Part of a small language model's weights.
Architecture: rotary positions, no biases in attention or MLP, untied embeddings, capped logits.
Each number is 128 + 32 x the weight over its row's rms, rounded and kept within 0 to 255. Layers, rows and columns count from 0. Numbers have three digits each. The size before them is the row's rms in percent of the matrix's.

# gate: layer 8 MLP gate, 448x160, rms 0.266, rows 96-124, columns 0-159
# up: layer 8 MLP up, 448x160, rms 0.278, rows 96-123, columns 0-159
# down: layer 8 MLP down (transposed), 448x160, rms 0.267, rows 96-123, columns 0-159
gate96 105:159148164078174109123178116118135106127100140134080152181175168096119127112116112082128158173175165120217099103108187155130148167098133116154143090099183203135159150109104156100136136138163099100126118133142141177116086122117126130115168118114158094134127128143168102114091140111139131137153076127077230108141129213183148140164106113116174129094119143126050141090149111154095117049121152175117105162158177175138068101107111119110175153179159140133122149113198159134129126076151115
up96 105:145148142124148166117115136109138137140149196115081201147114114113120108055183143149137167094081126090189134070119123105172050121176154184162153127164147130052130072173156128105143136135061096105146157178196132079098138098114153106148109156114064140124181132130109088146097144059138109133145122129145120198118140128143110100155149145079131104158134093119143138154078156126099175168115132144086127084118116184072160138151098108146089121117094111147104143122142090181084162076070107
down96 095:110093074143181125054112148162182149063171223143193113105124131087147134074117100117232152138118164139151152097136122100137165152158144172202180103162123104117088097120159134154136137159141210146158102142120186130104102153116097094130106125094101093151129161124097128167120143135130146145113123176133089120183185126079160173097175151117141150147139117094128127155131145135177122118110124172102146136093175131061109119150146119057070096090142133089141090125116161102090147122107122
gate97 090:090140084079104101145128082086165179106142189179119116133105115071098149117181162099078140153106174138099058134104157104163097165115085170101084139165161093055125150162126144177136175050073118124158117115138121151163132058065141151093114153102152112138160116131143095135145164112090099139107151106127095122129191141111096105140123107168144127114134120039093139112105102150083132117184123172139142156166106148157134095100122119112065071087096080163084105085132101120132080124082131
up97 094:169188121134136156132078120114166126155111128093130095113124132130132071111190100085126138094098112094143099120160176103131204077170108090190119102074136149114117087131188071106092160119074142123107127119135130208126073150113187244170149139092093112084126132153155095084100135094162141126110127141136117102150163102206097145122130103150149086108168106132131144110133108130083138137074098140132160177083123122142117098128137110137117069138205130146183117156089089122130104084115074
down97 098:113156134163179174137089124104143117121091138137100153081129150158133185131074189149099142160137195113145135146096104119111120171163109094154156140119166061164134143158101137165108119098090137108087126159138077090107109071173139104078112108111175125179119142162101191126129098129086165158119149152228158160155173107173128118121113121121082135088107112055076148091130126142113090134064082102119092086077157124116133083102128144163119083153118107240155160184114127148134137105133147
gate98 087:158125083133165138047139133131127205144115169113114149117153108109175169208061150106121162160120028119122139126124124170153097160142113111157145179117151121140137146119177108089160097123152051204113165071183111110127146145082120128055121115103116115113139096162151180110111096117146129127107111156107197088135109184196093167112112111124111080078136193129192093147158116117114087067131156117080126092136138155104143146149170100113099145143134086135169101135141156138144119151114109
up98 094:177096157142234118133153095110120072185130147116128190128161151136093144207144115120125109099147069033145116181159175184153140132118203139127192168092139129108152086150120101099088120167127177155152118090154128147131165177065119122112131161139113123174143150152135086121134138130094125142061119159103131158149168124131128195103078132069138154146126072158148106080152098110135132087112112100148126149187109132110136176111152162133135134112073131137162169120092161172109114145140077
down98 094:136130121114135122009081154245084155119095157112179073134104181136113141108165194110129124138127195109192120141146142130101055139148148137075080123181197150133118121109124131137098129120130141130111143142132134076131143076100110087137110092108098133183124130150093156182093107106108124123177130131129103103115177136107062139134099178200169128124102189114111178138133103136127120128200140169158133146084112142076126132124085122121143131132128142168121067117085079146135116126145098
gate99 093:086117113115079086153164163118069101150109172143122138069141121149190128138140145113148129079130163150173117123180165099214172120185094122156037159138128101125124117169129129060115104146155118151155112116169084133162174090179174136163117133120116146212126106119129185127093155149099105183192060111152118139102118141154166148109076109089112130192142164150195143117147123128115094154124114112098135123104116134096130114142162110128112149119200130145124111139068108063142094068168155
up99 088:135134161132100111142120161201161152141206068134113104065149123153173134161139151108142167173109174098097182129171114115102107107121074147156153146176135122148114140164165151087111066109166107121159148200120075081114165113128142094190126104109147119134118190146126131106094120073122114098109060107150126160112125172142142121167136074180099104102112085083141198140125198138149139137177149160148164132202138137143148156183174146094130126112148158116187186142122160123058135141118101
down99 090:179088142141170126098110119127064151093077123145125130078150138091110157109170121173119126110155152072127161129114129106136140153190064126171131162092175059101090110152169099125134107117106133149143134160175070121148128114169102143110145102158162118128054111167151169122142124104120086134099118143178145147099185156116080174130163108180149132096135132106096150169199091082124093096134102156096137143105120092095138162117108168068156125122068204166116113139146160140212115026122114
gate100 100:092168064071101109188153113121140149142089148141102115106129168075127146119171161132126123135186105114149137092113119093109058186118126138101109168129155055053167143158098085074113167093164100143146141126089107136181150155138130093097137115086088055122124133153118085132123120161093155120156128067110141123130189165058110116157117148111151124119088069189186126093057161165125081152102108128115116049204134132106085125128152113100114107109126116119148126118091132125102064097144110
up100 107:127117100118149151162113146142065142192124120154136125126084107122088094152144058059120088120090148118168115133125131164091107100134103186136100153104127161118110081147121095080211114159105180159137175164116141154117182133163172111135094140154159131079121111212063158175123104150141144144174147147159137104145173074121147159135149065183102123121111146116097118099083080199106122151140172092089116127139089107155087127162147109166137203141202118140159105083153138123118137184113176
down100 109:135120098126129124186127150111189134122096026175111147158156152114135168150164085090085122168103160096065102140083111174080110081125129134154143102079121119106146164132100121104152119123102089122090176136093112093170117123136154148082168080113154123116110123100092088147124130148108113117084096143097164108119158072083163203127138123119100151124134154178117100111139146182138166122084151185156069114215126164130122109155129031148131092119119124131131207145188154158062135151104145
gate101 105:128125136116081097167102112167122176092088143159124132149140121109148096095133160124125133152137154098144145149158065109113146158157129125195072105103103131111121128116115176123127128109133154161201131113141209121135112090141145128119088124114111106124121107175136162164053172135109105089177132124093105103109184128079137135123152175099139159118113096094122102121183142086135087086187219177069125079158145136161174062152182047142092116134117191116049169190131141128145158130156087
up101 093:147078105109080131134097129106101137198135169136127143134108133175174151166181159177173105077100145150105175125117091119102118170128073153181118145138141091109107091170153106148103133110191125169174112133096175192126121149170112118136183174074169112125174157135117069125109108126147138155097138070096125126095046140116119182152186051151188142138146166187122158120131133089130130128150115144112182125173169109173134110146130081123123124167135180117137151118088115169102206096164161
down101 096:140135145145169110209161128083109108158086160117161174135122147165112096113101097115149166067056130169146075146159095129145099096109076127189142140149118141120209118151129179153193172090141141103127111049174162126166096136068105068123051115121152143147133125138102080134098177156093139138121129054163165119151159146150171110112106149161137132119083167091128092107153124103146120095132188124114141105095187073160138116114143162179184159172108076145145109093127122095102128123115119
gate102 100:123156202138183146095136108152107138122136096164196140120137128050065093151105096141136104143122135152145134156171169132158113188135201135104128092131058079146087158161238159098175120153183119178125149110120104167135099084140119099100116139157157095126105161128103119162164113151117111113154085146124166191138162148201080138176156150092116137159134155182104186151160133135125121110132112082095153193099131162078147100114120101125162087140129122126171173115090102138135147175083137
up102 095:087116144161137133110105113106137154122087148138130150130180085104183067087145120126139107141110127150161141080157079060138051168181120170163145156054163160138046110090100084133140113188144127125121103087118148102100123083092083145104183132116107085083136080124144139106102044139127114177080095078137122142140124120124109092159148130111101158138105083131109129139096135203087104140158142142112122093114127157187165201127123078103093119135128106108086120114137125137106207208109131
down102 094:154090121068049132073107146148129115115097134124110110124182102169123104143107100147145137153168131181105156123122134126196099141148132121100180104191123132140112171183131101121107137158097065164169145152111219101101179081101158097187096082117107112145127114124152072153115152100121145158102152154080114134167171145114106115128143136110115149157150145143126111110152139141156171178122187125210120131119162113160124168177083160105129179167053160180126120134180207147120108052132130
gate103 099:144156136116176148138073177148192137151126125117104138169149125176143224163132132045161107111091081131141142118131096098140157101172035070103115123178177122179110160114188080060135088105164144146131065134145084127151146105188134146180111110173168160118128123103158101153151126147132130172168142138083141150124126144138104183099104082149142157151076155105128113163104132126166129092122114151134146113130168066102151138124149147165080201102158150156118154114148131162075127160086164
up103 089:136153150100139073120164134123134144109087121117164108154150115088085180165185176070070069153130120167113145075146106102066096132149107097096139162105139144184158154140140134115095135105099157131128143127126088115099095124122128129089104076112103131175091112160153121126186129172099148108131084124065120108047057138116141099120112106143051187132112112107113168092135134099136108189130078134096240135146137133169139145116110188199173090113081145146175148129135131119126162075150153
down103 091:130158102098156136116086148131190162146111049113183116166133136168086150174099107145158113154152153089160133110118160104014152167192090171138116165154158193150091142120115144063072107061139103103090115159132111164142131163149137082139091109111138115156120146097161151139153104131097178089153145079116114142095090102124132112118152123111094193142139103125103154098067123115117137079057132078172204128158074114138195126159127102193131121099108151130142105152130096114101110135104120
gate104 096:124140106141151122184103115159107146157078141073163079119086035147170107133160079186077125130168080195084134070169156118110172121132164144154109090093135154134171134158165099118164152122154200157138139120134089162182095123111136153079124126209107121087092153124101079157111169163113132042128150150100140125165129138137145107149120123162169161112130160126111201136118163121092080144071103108079128141088131110117105108077123122141157110180108098142136106052116151146147114126078153
up104 103:074085115112092156156149122164135150148176180146088141115094156097112136157137134118119154162112134125202176163132137123150144126116044149095170101093112109112068154138100166143104096118080075114119155201128125079108163121182119084095151200123102061129156146153157074112143076079150142182062163116136186146074116122096161196159141127137093164115151122160129135185140141094109114155177140142160136082123101150128138127140133112130106110148127116147143182158151107080121110135195039
down104 102:094128185125127130198169127099135188076141090113113122185076164156123100127058107096155090149108089189168129117170185117122113132123102091139126121120154144162115160119134049091107123160103109152138115137101150139058134089119134166168091151067116091160117113184166137185093172121119153137137127150155123118078149181115088114139142120145115083117102084128133045134148142056132144082155108163139190069099054113144165112158112155116149125116166155154157066153170162096109146148105155
gate105 106:060104159138128094162168161165106129098126125150146161183159130137136153168159152102148144177165132143211134103125145119148137106129186168067178118123064153170154119093081149145134067161115078083129115172102166134109167098107153085123116100152175121125106172154116166149158111072155138121155128162079165125129148168145181131131122171117217036097118120082138149043169137125144127098175118106108127155147158140111098136154077149139172102149131078160161137100106165157101143099168089
up105 108:155171076119135139132108153146130173162124137142103131123149129086140112114100127180157133096147211138131088103148155173121131096098138042115157114139149094120146131132144119085105083113067096106177215097131211133138156174078166106127130142208129141164165115128131142087154086145221157125118138152134160103133118139059120169090124160168109110129193132128170112103154123153086078165188152104065135110164189137154130070109113110159127187111133111083091136126110155148139102158099104
down105 110:102114162096086102072120106080096110184070094109181106178131185135090145097191107148077121114144128138074187072189101112153146191123137092113078146157084072167167116084096155167115132126092151149163175125076138164118108141179149099092170124144142119169117114082151165117143097125127186117095164146129163089157108105123119158083127116090146131153101089143166136111147129161154149167119089103101078143199109035142126147140152167112115082123181138154096119152098142083148107126103109
gate106 094:148095163123144150138195096148175089146149101160167127060128192108143106136145179179111167158112116120115169150123131165080116127149100032069151122142126118211134136177199145127113097056167109136159129137121094191175139071111126135095094142128154146127132131130152144217166069140134149163133182155084126162116102141136136159129116124127133079170182162164106137135132134128088149116135126126088166130150084118164116137101088084153100157114163167126100092165083135134181145171198137
up106 100:150115151156137085126172089142181139129196106195094095116089185180205076131105125156176144181112159077090163143137123170050148164177125111088088118105136134150170154070162119092136144163156164052061084134167118147068091149050130162132130098162155129077160154122080123109124114105185155137143137116129118130090147131113169160127147131116106116155150118139101142147136146093064105103155108136081124122145145170135083163147153146153179119150166161139098152050143122143129129132160120
down106 096:074087161123122186106186058147138094166103139103111158129141141119164112079178158115142152095104120134094114158134136169164189087135128107142134118107125103120215087131119170152183106130113146159113152129161122123138141160087118169115144074151137121127216135090173190154198134168176141190176142176154134098094104100150090189122141120136135123122115158129101143125188082123109113126096098156093138120206097166087077152096108118212157075131153131146147110148132143142192157144108114
gate107 096:182093143152187166176143143164126128111135137206099095126109167141118146183085106148191198120125170098162145137081166135100116170092091117078122189107094135164103154104149134131192128101157115155117171101100093159167175192135113106142153144041162190125148117122076051128111132121089078113109176133157088125149110129132147128156123118123134156130120143184161170099153103149114093109105138118109121052175118135127075158073176123121092090135111124163134097096187169143130140087132141
up107 102:133189113117045107105169138152146161157108088114127104180107078131120145113145024066100095179127154090138093156124144094198122142140089149085122076151201185090092118158122114153072127107133052122104118069159110142105106145109120155154165102142065115162087145138169145138115110159132184159092107071101118093120167105121133110111140175155113142134080144125085098060111140076121119122070168169127124097085120135180150095118157077164130102122110130112169152133084131140121145145108139
down107 103:099167095157059128157152167109135090151103171130150127155096115109053135124130098100108103108112122082146071081147127155177108144142145179113145130113195172176168169122047115146172099103141079146157127102132145160123096086126174084137097092182173105098135094172075194144150172103165131146133144118099133104167153119108111117172125158153181164170100159075122056095101137131111172150146106126098092142106215138156119087097107109148129160166190150097081100142141148151105140124169164
gate108 094:145088128125136086079151082115118133096140119174147146164093073098094181154086164137142154123095126109079176108168118111091133169164094114132129193130150154075111057166183115115155190122096110116116195039069143120122165098175106083131160148138132141127174132128126084103123111174158127169164112157117111094158112164129203165146123100129073157129162187089152120064074124207109098124081150172146159096127151132135119139129141144126145133112110117124178112161163093126061150131128085
up108 100:151092135146099144077102156113202109102136081153176128158175168092117215139060067123164134083072107110147175177151080169083077159114139087139105154034131113152127115170148151074117076133129136148108130090131133174096119154137084103127129129091159159136152115175131118166147107105095112158124113088122096145176148155177146157125138129122098149133133178161129107136155129169123139066127184123150113129073162167133063135201089155125126134126175156157150178083092162131088147135151148
down108 096:168153093140099145132139150198144135122136092109137094164122145186114171117108138111112091134162180133114122071156087050218174100133142097130124140130106156144154144158184098133143106152106148125101093109177084171207110106146106161154148120192075134121084072116170130111127142093117145193138158118177141097134124127158119144125132146114107085125143110072092140084157071159102121115094079105174056165158175126130069137123171158159128123093133156099145158129178146166205163135148182
gate109 103:079100116084105162148123128178168116120153155154077144088152150115148135091154133046090161133117162150140138091065153114083073124162158043094131093136125073104085162130154119129108140039136106130135099126160097131099120148116128118175143086157089164123135113151087134160072099118116186170132187124062101167149152186107175182117146146128122101079099130105146070109131112145099115148145079143109092117180172144133135137107145199124083103163152052051141121147116118165149139140136117
up109 103:194137121088151104119171127135106119082120134105087070082059129153157123141129122164169150128130150140093126142222187167107151105094099107073130131120121153132152058096078145105096136171093128135124112090078099126098130076118161109154137139101188144068126099135140085169136133132098107132135089174134158069188185121161124088132140159127101097133143094100111142153131132139094115073142179113184133159138098127214124115100157057166139176154150157141149115145060092167099084181142154
down109 101:147130139114113106136111123180104006141122140068096134143110140172153119139093098151129106164134060106143137145166078089079150094092134077106103099118188146110186137085161117109115113102165116186095102090134122106182146117134128152096158167056106158080060079150111129167106182134124125174123160166169139173127160089111121100089156196106089122172150105094161150143156165166095164101125118112175124054155130108157172109113137175137144116121109105168104121135087105183107088121118138
gate110 089:095194132153176067143137106096125191108122070121122092119092097141149126053134114141121128130063085133120209101081130176131157133149081136158104080132100170118187116093063151137091128140080100124134167100102123132175122065157117145118117129130096144128115112100173201156089147083139129126070154124085139157107169170156126136144089120120094116065038145151121100119116179065110139084103145141084109137125126181099070117115142092128147120090130097132082084098137164144139067138110115
up110 104:130135146115171184053123159101122109159116056145171145091120154134102088112159106110130141144121086116114137136104148132107188116213113115165114133095147122097147069100107127163085072184150131128119150109083107121124105107154109190105102185124147120108136104137111154177165119084099117121114116105160128195074134141154145142086070143109147147124150166090039109081150117047146183137141074085179186090089087140108076150137142101134097157151115158145115108141137162176139090102064089
down110 116:143115073065127132151171096163126169089165084190148127032154176154169138096094128124101166144123150153160121096140125107065150106140099140132117116043132131071089090137157091153124118123149133167123137080082060137122115139139140110155145189098081123121165050097143090134209112142102091071157135116166129152103160093090158139168114129105211148129127118122130131089147088142102165159134122134151142113110106155117095139111090152115119084193111165099186097114108126167130075095133174
gate111 104:136157125094092142122165113152096107094141124101149133135148108062186083104148099135115102137090148122142132161135114072175128145104170078135112055153102099157119139107105169163201138113163127105157105178118119154083165107146154107141139131096162104078156086102165114081166139157082111060142156105143135166146120140111025017128170137108117126055115144131174112190112170100089142126137145153067128147119141160082171137100055121110142134116125111141167100087152089173157114086136124
up111 093:107137072078131141129144105106139141029111138125146087037127082165095189157108089124076123117146152154159162129113147105160127089106172153059105109150122085139131105103012080152145144168162153189107105143117166164076146105141148124133195147097136128140154112131184149140214144132114097088133141158143150154066128119117124122126175098114121101100155148074111130113118097132128118140104065187100141101141105137091174097128057188121154114136158156150128133114134133107136181143113148
down111 096:152120096075154140140216086200133117117122123091128110118124113099171159138139076148085078154132138144173185136119130111161167121110131175137071097125190086175143080106104131158098122096146137159090119107167078156153143128112139153087167116140077161123108172168125128120164095066172122130169145121118169119081140141205158082065134144138171083075069092155111122159098134123109120125166141156147157127145092121126142062072136128148181159128085099176130172200123130162166135102119184
gate112 102:151172157125146165142060085120127105112154102147108150110170199105169149121082134101134099136087046149134150095134115115090115163165159082067125169096212140075148170124078134106124108189115144085140092120111175079137164112125152145112158135128081184104081109079097115137091122143162104132063109175090131103152196171151166162177166127146167130141127151118170100061171114192096096137131103108132170096139130145127122101114126156123081211167124108131103119114129141160092130172145131
up112 101:115161106116146121120167164117167096119146141098098095100057134134155142066137150115085099093073161157139126094184188085076083069170091096119126113136077113134132097111138116145148102137056161134133130117146101118173137156066166127152191161130168123161099077112103114177197147065191159175114159122099104145142144142137125108142138073079116127076126137078117168121150093097181122111089133091135100151185106169099162124065115129142168076156096081101120126182105110168143089125114163
down112 107:103127058156065133122120098123141144118177215132135138142098125103099107124167194120084104145091072128124168149151122142134122105122128100073109151144173121105151160093107132171123141210141150105170108091112105134132170133113109137092173136171101137117052073150108124163128147127151052144080170102078148159148179069124211189127140099170131114125143117158138100119104113106105113142097160140138163119161153113116116098132143108151137117169150055117129075179172227088105097138168109
gate113 115:159104154085132137165122100100114163123144119149108090132170151106205162088086118152146092074189124152170111050194123142132125185201112168041103133146123158085150135083127175093091101104160106132185171080128163098128119115109148168129159062100174122119113152100165135088113106131183152173093073140134110114099154120105110131139096108107143141170140089154140091105101180121069162097144192133072122155155169144135138175094106110137139174111101144124145172132111169185133099102158127
up113 112:166130109145145117102174101140159119130126132094139182113110077170104115098185092159132155108090102155121141077078133125115099119116058064120171101113125135061118173138188154137104143131164133091125172162194146156107108128101059130149107069127096108149176130157060107137153129113124088186117081157105137124086145178089168176117172117177155127148141146124087111114087125109141092098137084104124098167074156141092192148077083126151101126165144099105108028154150059141102147132146120
down113 105:177100110101074146126109108158221100118118110072113165113128121170133114135097090093122125132149111158108165079144134115120097091104137156185105121135094126116134160110137149098185080099144134114081105133173172135075162121105155157163137148078105155112131109177134134140085200128156106129129130086095154106160056126144129119140171049102185113133107129169150101173172074157141080136112122146122167192190087144121115110126100179158081189130166113094198065106139074130125128114182091
gate114 095:087118133159114108126093116154187153104163080134073147143151104154144136172135140104166146133106097110155174077130119166151126148160170145073112155091117117079158110149167080124160108131094112157095149129087111123095124145146170112170116148071189039114123107165161159126089129078191104077125193112155120164095149125141102139152160094137141120110073141145089174151045179163103138119111079130162134151184051172107179183111112184089158113083171118100152130138177133164103119135149102
up114 093:125067079164110128098130151110124127103126101179133167117121161116088091097140126156129170162127129143149171081127154154211077117125146106129094092122127125105160058125197085161142068188062082117128108125061080179153175183159134108129126131175151111139141103169100139106161176108127143144109201117199105139118143133085113145134101141157147057100121127156140150096122199172113127179113141171152122193103092116123121151107195149171186131110160141179166116109118137121140104114096090
down114 093:131140059167161111108121182118085142032075083103142082100093120157114167128131165166120111061139106127141112172167133145017141128091078094182149095107149087069153102119117134184156145098090144143152134149170165094132083084082093125145142109138155181052126115123155116131184112168104135083122107101117185086095077150106095178161085151112155127092107112085079110095137081133126109179117126087101126146106093130151143136166159169112126131149092104162132157136160128130114120119133145
gate115 108:111098141111101091112110168142088091131155080136084133116149140113130114058174095081177141114097139100081154129145122160162083162142092133094122135100193138099093132073139119040111058189204167142134155120127070180116181123142150118094146155051139167089138124130114102096093129156147115146169114157133151142153090098078154164102141150123126103109076116140141159090101089222076156128089195145151099133160111095162134122100121142143169090135102111088131135134147169149129155063165126
up115 098:143121159126139154162150102119168181092132112151186123144149059166084123187105135122129122113127101083186129191112116157111143153084120081105127127178086174120168081125188151134118142102094117076124147103159103077081095156124114144125136062204145118066108165120141147130179144127178178141087188118108128124067193138110105123127149154102173148085156133153139096138183154080147084128126131125130114129129162136107109149136121082151196114100094133211109191178116136053116132116101152
down115 102:177132150083099148084106139144108165086152221137129118171133127130119121128150081143109133153084103156174108207127140027070137105090135128134104123138162086123151209110149105152108134095109119115116111122110150120158081131138119107131186146146182105077132068118106152104122153155118109112123124130102125156121095127140150094110069072078117139173124131070145143162139158119171126151145156096087182204097178107136182093121108115125176138089119131140082088129160104152208089149059174
gate116 096:101116148146134122117124176103143159069133060140141114190090111080078119131175161071149156172124115090118104123089131083137122152095085068091104172169141068132113115112134153149095147113164134169154109080169110159135108138128128151134130148121145093136082068109134173144089108085137173141127159141061102122115156043111107144158132085132120109145097079121127149125131150167143187120160090033135108119198106140135186161116169112149148074142140097119161179104156210148074162165125157
up116 097:117095089149205111130180089137133118150143131111157146128136093094087144134081094078129139174149119155190111163142130135129158135168120116158094104060168134139193063093049121124122162156141054111119155165126065133127126144107141172140131151201134127122173144067156097158113134151143179146096147158095153167168175101147149118088075097142108180138188167065119099128102097153126178189176114125102123099133172166097133136135142101136142136202098178123095121136171095171120160137142096
down116 100:143119119167132159144158103132140106135149116130096039125068129104164150142123120126125112167133127143140135069116086151022136153146132166145141144132149097119081157070086085106041168102104153109165147124149111129079094170153191166118136054122146128149161133109196141141078129164113159179104140142115186143069126126092129143143158153159093162087091078170117145139130112151126134137120154086124149091171138113119142116104139056056160069180087137140074074155115145131146117165081146
gate117 107:116156109093141118149125071166103124096132113128075146140146088097142150091156074118154188133099138132145108073069094092151126192145091125070134125115133170116161152160122105118145134101134119211116113126157226191153109134067101111087124194133136081107126129142076158089129116110134125140166175132077095079101134109161072133067133121077129084124121120098141149106138154131085114083168054129125147154144185109152134136204120094083148129120178154083108180106158148173105168105133096
up117 109:147085202131136111139166141101127117086157110084143130058048102149135131138165118147096102085116180122068143164174107084107083125063077174144163215114132138082151108098136098110093162054118181159134153117157141135155132140176151124134102110107177170175143102083194110117086150178184201134110127086162139150133156142124166139161188167151158179087109116161105090104129121138162126172099152104100119090104095115145095106121104145155127133104182090090161128153105125093134123139137136
down117 106:151133169108124114114116167126110112171092137159136115171150128158178165084055150120098114144111076157113099106088145173115153145184135129146184152118058156192140179122107144155089121094154076107095131095141121108152104162093108143127090120097147153147112086114135126121124123114087103119085102070082115095092103063172192147076089039114170158209125130170141126124220198118132097095090126130137087184174112122119075121113134146110174129104120154120116107156148152122106084132171146
gate118 095:106094134112109133129146120114133132124093161165115112181101085165135111199168081129109154117138118096131139106104174126139109149110129114093134120149166094162130147083206109077158164125173100130148118105114091083141177115071098152058143134148176172121176139137126121136160137146116128062121056115078074147174160076098145106091156148172097071129166112189074135171172053143106119093064116116071187071130166119127141063161117116125107105128119138154171112111114145184142149089099166
up118 092:148092122151155097135146158101131098137164105114135112156092148162132101119127126174133137124090098145112108154129164147101071135109103164131143171119178104144106172076133148091110099081185162144109131114115076125133103162158084016075213199110139119135150194103153103127087141182148064129106093206152081143143139131089089138092173119116093144145159118192138095118112100164149116156121120124103115123107116086123107110162102141136071111189120064180138199172116103112143097122069110
down118 095:213109131179133115126169114142133177127095189135207112125121120126129099119118118134123118077087082138127146152116164126084111118170137133130117138115121117133125136129128093097087091158095132121117136145144000171172101117081027103135117154175146129101143109157153146137154085160106093130131158133118112096158113137111138159131160133161122097091142167178096151189085099103142097128157126122107118102126096247098103170119192122171117141129113131133129087163075132105141126077058101
gate119 100:085086150139128173126114135141115100107114171152171089148141156109139144138143225092125165117100161144192111079192150123144083155145161206156097152100150157148151124131096099159171111135154116172155101057114113161060137019123128158089150134130137143108117123155153112090087128123093069158083103218127126186076118175139133104117101120130123106107143112191160124107194120098139113080109090101157118094171146128104143112106120096168085125102148127158128133130126155046133133108107159
up119 091:099153146099184106072098100160116127091134085118080141146091085173132150132076100146130144116064089090046136125131099131128131107154116122105050139164123157159114101113119159152150157080139176148064178145107114152093070175153159081148104101131128126119142105163095119149177093081111147171122162145095113133089097157125084139122134112154116118100170137091143193098124139077143114118185106128087171118138135166149157224147147066093144142199138197151082152152092119150158130091175123
down119 093:176171119175111119172094156141089125082114091135149148149091094120113117113091164123113113131154116128117084143118129107168095147121114163122130188088198171134154086142107128086164135155073153111127128133131064074149144098113157173083061174132119103154075114150056105171119131077094114127210138162132117158162151083102047107150128143094098206147121093117156125136133180165074162181091152159106158128081119146131079138142139185110136095160112144153139056100131120143097114079091092
gate120 098:149128159090111142142161124134133121112151139159114179161212120108102130100185134117150132166110084108212145100060093118122101174108157093154155145188128162084128134131170143141155140081104172178152085120130137131102137101172121119148193065110092141098113105155152162121122144106184162136160105153161116177112116170110180107102088142113100096117170142139095217168161131116133140158230129140099101126140098177129131108167089101149150119138146210098107136197119193143166156133113129
up120 096:225105112120175138085110126144130106155138078134144144143176125141105177073095137127126106130105088109132129138126104158129142157110132156124111119151155222111139162107124139082116134109092159139135117179120114077150142088112128150111184094078109201153143122130159167181133149104180137122161103172161129151137132121075184069157071145154043137114060144199157095126135113130101180130181186154087097145130089082152138116156136112160114119196130166128056162123137191125096093132124131
down120 086:159108088114180093171134081108094135117110155159153156132064138110161107064093172149083080154150138162146118114146132123093121121132140164183128078106156138172143152085153167115132152062155150152149169097079238162145120159115128119119063145174123089129128177152141193104162132142144130140058164155112101117122061188140118133150129132128075126123175124145127126123161114131136137181108105134089123140122104134066110111122182154149235131108184106139134102165075115135087076154132109
gate121 099:134112153145139094139063098122120110103137078163094080071170136131152149115115095093142132122130092104127186108123213075108118148149183156129161070065125152132093170126092207125136123102157125152151151164147137144161146157085148114170143151133063054104134137158191094169151100081057206130135161152189138120133128113186155103073089090102180109114166157126150110146132164123054118102105082138100138138119138148120164129135082109086157153111115111171121131141188117152138115149174109
up121 102:137162128091092126123119119144142124122110129167135113128138108047078166130201115117135171092196101087080147102108141161130116051175177104161135212104160112174115161120132131118164098164135167121140159150126097078128112096100142111114124149160206117081092143120151153178099119119159188162120084129120169131172167098090115114105092074157101161107146133138126117117156134097179136134112146184150099153158128150090103094138117141154122222069129115139099143147088101144174180159221104
down121 099:172122108170135100160071117185141116132120152087121144165113085090156085133121111083143113125104164046119125166136129126155106113167094149117105149163155109154142113105147151078180138133108098157124085143118153043166093103138117091133157146121123068158086137149087105129145146109154164117111077169139145099118103120156092162124068067180145143141156147150116118077158160116088101167011072185130057159122097110074170160109101121131141091125151075130165189098150095107151108135180120
gate122 102:165105138143135128136119115113110148121134094153105098136081064156114105091097090109135131053138112136121150107170106158122102112135110163074171163085192147103086138105083130105135182117168113137125116082140097205136117033104140119159115205171144165140152095078177121103148116138140129090158117137086143148188143160153180180147128121113157128141113139131134105122150106147096113112130103160115172087084115150104127143068146106136141205075176095150123148208176164148058214147139148
up122 103:153124177146162134075086087162091181129136100117139132102173101074134096069169084153121071109101153105159180105141111085180136154104101166139100153141096163115169106102140085145200133087168163156175116160147053145115068133125051107167139164117149168116112141071141091128107142131099100127099177131142120097095140147173078149184155157180152122152072079175103162101079185119083113120106144129150153123120166140098166138141092176140111159165117148117179169170147146148088127105122150
down122 099:096142132102122124034089098132093075116134085081130060129176121199088093117164170158123153132086194167098152138121092052108123148192124047121179140122116126106126111100112072173117102092069146142149096152132104146062148124153112079171140095110108128080118103160136160087149169181120119132086104159136108061124168088139103135113130112108142090143145115088108134076101146144169059138104121130156083091167121085093102137127122187137130188134157123159121120145130109114120123091114173
gate123 095:120156163111107135099151150057078076123073101137149158207105135078145124119134139060115140094153131171168130092148174093163165124097138199151137118126126098163164121113078157103102110100117132108160150162130150094124133078140147126132102155145142165166138181181148177119182111126150098121131084099146157145141098170125142153089089139162116140183114146124135086143163163125197147097124177125152131089090151190134144105188180068096109088197156137112095137115215136097180128109178170
up123 106:104084143197122149084086095128131149108170144059139123095077158106141151141091116155141106113090144064127180129107089152082091147143130088090126135177148181092129176112150082065141079090142075169092117077146104169185127032165092133116145148108104096118117135115093121127127151096115079089125142194140125128134052157141109137151144091171111146142186144087111142074074150125088150183135069130089126174128155162158174169131094120129126118140108149120131120131089150179103108082102161
down123 105:143133091181025095204145092157175196147141117090148148184128115118144103134150166078162058160152141100112143141077137170158142117120140108115137147211125154191114138131177107107163115171138098155076106167138049170158104111148158114091102145120109124115154150102080093079136152101128113138118174186128169122180098180164129097091151194138117136114140117121173148097129122100140147098168097132104131142139170141155091094065087148155114136142105106095119135094073149172122080157129141
gate124 097:157127085104138209127085138117137089132122087128118138111087176088159077140171144146172156164100085103181102114195106140164135138151076170131155159123159090124144112157091125147118123061111178072178137159150115113114109126107132136153079077139123143168103105113072169083136094094131118129173139138174096158108202121151142143118080167095145102128193175124083107142151087150221105172075138177165154149124101175154113108123126112113174156157090187159131097088130106117130074107146101